config.yaml
head_dim: 64
norm_eps: 1e-05
attn_scale: 0.125
bias: "none"
parallel_block: false
lr: 0.00184
grad_clip: 1.0
schedule: "wsd"
decay_fraction: 0.72
seq_len: 512
Each number is 128 + 24 x the weight over its row's rms, rounded and kept within 0 to 255. Layers, rows and columns count from 0. The size above them is the row's rms in percent of the matrix's.

# layer 9 MLP gate, 704x256, rms 0.0704, rows 549-552, columns 0-255
size [100  94  91 105]
[[111 136 131 103 115 101 103 137 100 155 132 118 127 157 134 182 122 130 122  94  77  90 131 104 130 159 124  99 127 131 108 122 141 120 117 173 121 118 139 101 131 136 121  77 132 149 137  90 138 158 150 115 136 126 164  94 153 118 129 113 112 150 163 134 138 110 101  74 137 117  66 135 139 127 107 141 119 160 130 166 151 130  84  91 134 117 113 148 120 128 108 150 104 158 119 152 144 114 137 135 101 121 135  98 121 119 120 108 114 144 110  84 164 117 141 110 155 157 142 137 133  89 105 115  89 113 166 148 112 121 140 113  91 155 117 158 119  92 145 174 117 154 151  82 157 101 165 125 126 118  99  94 138 137 113 118 139  60 122 122 115 147 166 164 110 136 109 118 140 144 105 156 175 114 170 145 143 153 107 108 123 117 141 106 111  88 135 112 112 136 119 134  82 115 143 106 138 165 156 118 159 146 149  87 130 162  97 143  98 108 105  98 120 141 162 161 144 139  98 110 104 140 140 132  67 152 124 154 185 112 118 130  81 134 103 129  96 131 156 104 108 125 118 116 120 110 172 100 180  99 137  86 170 138 168 124]
 [125  99 131 146 130 164 140 103  82 148 141 119 153 120 140 110 155 104 174 143 160 136  97 130 112 131 134 137 152 109 131 118 124 145 135  78 145 150 105 114 144 137  94 163 141 126 119 101 126 105 126 144 142 106 152 128 158 129 103 114 149 161 134 107 149  82  94 136 115 118 139  70 173 188 123 168 106 156 134 107 121 100 138 126  82 114 111  98 128 110 125 139  86  84 158 122 153 152 135  86 154 122 121 121 111 152 139 128 144 129 113 102 141 112 153 126 146 132 183 113 118 101 134 121  89 160 157  99 154 123 138  89 124 117 106 155 170  43 114 146 138 115 127 147 150 142 123 100 121 160 148 145 102 115  92 131 115 141 174 147 113 134 104 146  66 111 127 139 116 120 152 177 124 190 122  92 126 143 128 116 159 113 107  32 137 121 129 131  83 136 159 156 121 169 130 105 102 135 151 125 107  99 150 131 130 160 118  85 111 130 156 105 156 133  89 115 129 112 119 119 127 155 142 115  80 128 122 113 143 136  95 152 130 147 105 111 107 115 136 110 120 142  99 128 105 141 119 149 141 142 141 137 104 174 150 128]
 [135  61 105 141 175 142 159 126  99 119 137 146 141 108 121 143 126 131 124 154 141  90 107 205 159 125 150 143  80 151 107 126 151  74 102 121 121 124 162 137 118 114 103 109 172 150 137 142 138 144 127 148 119 142 147 111 124 129 154 137 113 135 168 157 176  96 130 148 125 138 112 122 145 148 133  90 135 147  78 123 130 117 161 115 138 116 141 120 111 138 139 129 153  89 127 127 142 114 120 130 125 154 145 128  97  93 130 126 109  97 114 137 121 116 120 152 119 142 189 114 108 112 137 112 156 106 117 105 145 151 137 113  88 168 179 112 164 134 156 155 143  91  85 141 138 111 142  84 102 143 124  80 136 147 156 115 180 141 146 149  87 182 148 128 106 151  96 142 134 111 154 136 114  99 131 167  86 134 187 130 147 124 144  89 124 157 150 119 188 135 112 109 161 127 158 196 126 127  78 109 149 105 136 120 123 160 139 137 133 159 122 125 105 117 119  85 142 126 118 131 106 120 124 157 136  91 149 159 140 118 162  95 110 140 126 120 133 102 142 137 112 104 119 102 139 113 129 134 182 100 143 150  96 148 109  94]
 [ 99  91 111 160 114 152 152 137 116 110  95 102 125 172 123 124 112 150 112 132 109 140 124 120 135 142 157 160 139 109 154 141 123 152  90 131 129 120 121 136 113 131 129 133 103 161 127 152 105 121 132 122 140  74 116  96 148 113 131  92 140 138 112 109 134 148 111  63 129 120  93 161 120 124 166 109 101 130  99 150 116 128 100 141 129 133 160 118 161 106 147 116 113 182 144  79 117 158 116 114 108  91  93 128 143 101 129 139 124 112 139 141  86 127 142 161 174 155 103 129 108 128 129 122 123 174 132 130 137 114 126 146 130 174 110 137 133 142 171 124 115  89 128 149 153 157 125 134 144 114  88  87 180 104 151 104 126 120 149 162 140 145 150 120 111 116 136 116 148 121 149 101  85  96 164 107 181 103 108 132 113 172 100  98  87 141 137 115 171 171 148 162 165 191 103 138 139 110 118 143 130 136 117  88 114 155 137 125 107 126 103 173 118 144 140 144 114 109 146 139 164  66 118 120 115 168 146 111 139 146 133 101 131 141 133 115 132 169 115 156 167  96 175 102  88 148 155  98 149 120 179  96 154 166 157 130]]
# layer 9 MLP up, 704x256, rms 0.0685, rows 549-552, columns 0-255
size [ 95  97  93  99]
[[107 150 125 122 114 101 154 133 115 118 120 115 124 102 159 125 147  79 150  85 138  98 125 188  95  99 140 112  88 142 129 165 117 183 167 141 130 107 152 119 112 105 105 156 173  79 121 129 115 157 171 133 143 150 142 150 139  92 119 125 124 130 140 145 151 126  97 107 158  91 130 124 136 132 114 161  99 141  99  96  82  82 108 119 139 182 124  92 133 142 137 129 168 110 131 168  85 154  97 139 116 179  96 158 127 126 137 108 118 109 166 120 151 131 145 103 142 150 101  77 142 128 127 128 121 127 110  62 126 135 158 131 141 144 111 143  71 101 165 138 141 106 149 104 116 116 128 131 123 118 101 143 116 150 136 144 186 111 118 113 176 135 121 110 126 124 150 104 114 124 101 112  96 102 108 121  72 122 119 130 119 127 110 112  98 114  89 119 124 148  77 139 136 132 133 140 179 123 135 129 149 121 105 118 139  87 116 105 133 134 100 124 124 146 134 117 124 161 182 150 150 124 149 139 133  88 158 108 124 194 114 129 146 146 147 140 105 113 113 142 146 131 103 160 154  87  82 149 155 138 168 117 108 128  99 116]
 [118 168 145  80 145 108 107 159 134 110 109  83 139  95 148 107 114 126 151 174 138 150 147 120 143 148 124 127 140 183 122 100 102 119 128 132 135 146  94 190 142 158 130  96 141 103 113 123 135 156 133 113  77 103 102 113 118 102 122 121  87 154  97 121 123 100 146 114 100 134 111 143 136 133 123  92 172 123 134 140 143 100 115 141 118 111 157 115 116 174 115  86 155  98 104  93 129 116 108 115 133 139 132 140  86 107  75 108 147 121  70 115 114  90 148 144 121 120 120 133  67  98 146 104 120  99 112  78 156 154 136 147 114 120 119 139 115 153  93 144 156 145 140 132 110 122 101 148 118 146 143  92 107  69 160 169 156 110  83 118 113 150 140 115 138  79 137 127 139 119  71 137 119 113 115 138 133 156  97 121 105  90 156 123 136 130 112 136  97 113 114 117 135 148 106 146 131 147  97 146 158 111 128 124  95 150 109 160 125 102 149 150  98 117 100 130 117 154  97  57 124 130  98 139  96  97 105 120 120 140 142 106 173 130 120 127  69 140 168 126 110 108 114 188 156 140 123 123 110 117 130 164 126 125 113 139]
 [111 148 133 123 118 156 123 159 119 167 121 106 142 136 125 124 131 168 112 122 120 109 164  87 147 112 107 120 149 151 142  95 128 126 144 107  94 139 142 114 135  99 120 114  85 121 122 108 112 141  97 111 111 137 137 142 123 117 153 160  93 115 173 116  74 113 171 117 136 112  93 117 175 120 186 131 117 163  95 107 153 126 155 107 172 118 125 153 188 104 117 115 104 117 186 157 104 127 109 104 106 158 152 128  91 168 137 117 124 125 133 172 139 168 129 141 128 146  94 122 157 112 160 129 133 118 122 166 123 162 168 139 117 152 140 118 100 150  96 160 163 143 110 105 100 122 130 110  91 162 106 126 146 173 146  97 151 133 113  67  99 137 127 110 107 133 118  69 182 106 139 146 133 144 131 121 128 132 112  72 109 161 109 136 124 104 138 107  75 132 159 124 189 159 133 104 168 117 111 123 123 127 126 114 111 107 150  86 127 128 125 146 106  88 146 135 152 101 146 127 136 122 132 133 114 152 163  93  96 115 140 112 142 150 147 116 126 122 129 130 167 169 168 123 154 149 100  83 130 127 103 157 165 120 149 107]
 [154 149 120 112 130 108 107 135 128 165 120 125 101 123  93 160 110  89 132 144 135 111 125 146 125 110 136 138 114 113 123 113 125 127 157 111  92 120 127 126 152 117 133 112 118 123 130 164 160  58 147 132 111 119 130 135 110 102 109 175 119 158 109 135 110 148 111  89 139 121 108 123  90 106 129  96 110 150 137 147 145 103 170 160 132 141 122  91 141  79 145  98 112 131 112 150 119 140 111 147 132 109 146 153  78 104 101 135 150 134 102 121 143 157  97 138 130 109 138 124 119 114 130 117 146  87 131 131 137 140  81  87 159  94 107 120 147 168 110 192 100 144  81 112  83 102 124  93 170 127 133  84 115 155 109 144 117 117 159 105 124 173 137 113 121 227 132 121 141 149 149 141  94  98  97 169 143 108 157 163 169 139 140 110 137 125 118 126  99 110 122 161  91 143  97 156 114 117 145 140 144 136 137 110 181 128 147 123 119 162 140 147 156 151  99 135 130 119 150 124 170 143 153 106  99  89 140 145 106 198 111 104  97 156 140 118 128 101 141 118 143 144 101  89 136  98 107 155 106 119  81 144 144 103 120 104]]
# layer 9 MLP down (transposed), 704x256, rms 0.0673, rows 549-552, columns 0-255
size [ 96  97  95 102]
[[121 164  68 102 192 133 130  96 114 124 124 132 103 108 150  96 113 109  85 127 153 145 161 130 128 104 111 151 146 110 135 156 147 100 153 117 110  86 127 132  98 138 137 160 130 128  96 136 110 101 128 131 144 123 136 103  97  82 144 168 142 132  90 124 148 164  89 113 168 158 114 161 124  99 105 126 134 109 129 109 140 156 162 156 148 125 179 125 100 128 132 113 177  75 155 136 180 114 107 150  83 128  93 105 143 145 156  81  82 121 142 122 134 137 110 149 143 152 120 103 173 125 112 132 140 112 109 139 112 138  54 154 144 130  81 140  89 118 155 153 124 150 123 137 120 123 128 135 157 126 114 113 158 129 133 113 129 115 177 129 102  99  75 152 109 129 123 120 146 123 161 130 102 145 135 123  81 142 148  99 142 103 110 174 139 108 128 141 111 164 104 118 142 108 137 115 166 134 153 143 100 114 146 114 121 138 135 117 130 137 133  68  85 124 148 129 136 135 138 167 126 133 150 135 126 153 150  95  77 140 131 122 158 137 164 142 138 117  89  94 136 170 201 119 104 113 144 104 147 112 110 128 115 141 126 140]
 [ 85 187 158 100 130  97  96 102 150 158 107 179 121 142  89 135 111 124  90 164 117  97 116 122 145  87 137  94 120 140 124 104 113  97 146 181 104 135 103 130 144 109 122 128 138 112 145 167 113 137 138 139 121 132 142 128  75 174 184 129 164 110 171 117  74 176 161 106 145 117 140 150 155 138 161 137 106 143 105 129 161 131  97 107 142 159 122  92 148 140 146  93 138 111 136  93 121 136 138 135  97 135 172 127 187 108 130 121 114 133 170 139 143 138 118 146 147 146 113 157 128 146 136 153 133 111 172 108 132 113 103 155 132 107 142 128 118 174 163 130  82 118 110  92 143  99  97 169 125 135 106 122 119 100 139 152 117 118 113 149 158 152 143 131 126  69 119 136 144 157 131  73 120  85  86 115 137 132 106 104 172 140 150 162 139 136 134 120 157  96 125 129 169 159 126 131 138 157 126 141 153 160 115 121 123  82 101 112 134 160 100 136 159 137 110 171 117 137 152 135 131 111 117  79 112 135  94 126 143 124 111 129 153 147 149 110 144 167 116 165 138 128 131 103 138 120  95 121 103 162 116 101 124 101 125 140]
 [119 177 173 147 151 110  93  77 134 125 122 131 123 144 104 105 116 130 129  86  61  87 125  86 147 150 137 115 121 112 156 140  84 159 107 143 128 142 122 139 132 100 135 146 135 109 135 135 126  95  90 133 154 156 134 116 130 151 144 106 136 158 140 121 160 167 118 140 115 131 158 124 124 162 113  73 115 125 130 112 123  89  89  79  99  91  79 126 114 152 150  99 163 144 145  96 160 132 148 157 154 107  83 131 127 119 143  90 119 112 103 111 118 114 141 113 124 142 136 119  93 119 112 138  91 157 113 124 134 152  96 142 152  93 116 137 107 112 163 113 147 131 156 107  82 166 118 171 174  88 156 152  96  74 110 124 155 174 134 123 126 118 153 140 151 128 121 124 126 164 115 156 127 146 103  98 114 161 124 161 115 135 152 118 137 117  90 131 114 166 136 142 127 101 145 159 157  93 140 109 120 112 123 143 135 114  82 106  77  89  85 108 138 152 124 171 140 134 101 137 160 133 143 143 117 167 101  99 192 145 129 138  93 132 120 146 116 106 141 106 109 151  88 103 119 133 157 148 121  96 135 130 117 116  99 150]
 [158 151 140 135 130 137 109  95 176 138 125 175 117 165 145 111  96 108 109 122 147 120 125 148 114 122 124 126 131 128 142 117 116 104 134 115  93 135 124 136 171  94  95 137  86 140 149 161 133 103 114 131 141 136 125 106 158 115 144 111 132 141 127 137 117 182 140 113 105 119 172 137 135 131 151 158 142  98 127 122 102  70 154 179  98 154 118 114 165 142 136 107  63 111 123 113 143 115 128 153 148 115 144 150  89 132 162 112 168 117 147 123 187 153 103  98 116 141 116 101 123 127 112 147 148 117 103 113 138 147 127 136 115 159 133 121 106 144 114 119  92 178 109  95 130 106 172 123 172 120 139 135 126 170 135 161 118 130 133 128  88 157 158 131  96 170 120 184  74 141 129 137 128  87 121 111 134 115 117 142  73 142 111 153 108 123 115 149 133  85 182 115  77 118 115 150 123 123 120 132 118 160 103 113 145 143 120  80  94 137 129 103 150 137  67 162 114 153 116 126 146 125 178 111 131 111  73 135 183 114 103 129 137 145  79 103 120 110 131 160 101 147  89 163 102 115 116 133 105 131 133 112 140  92 118 116]]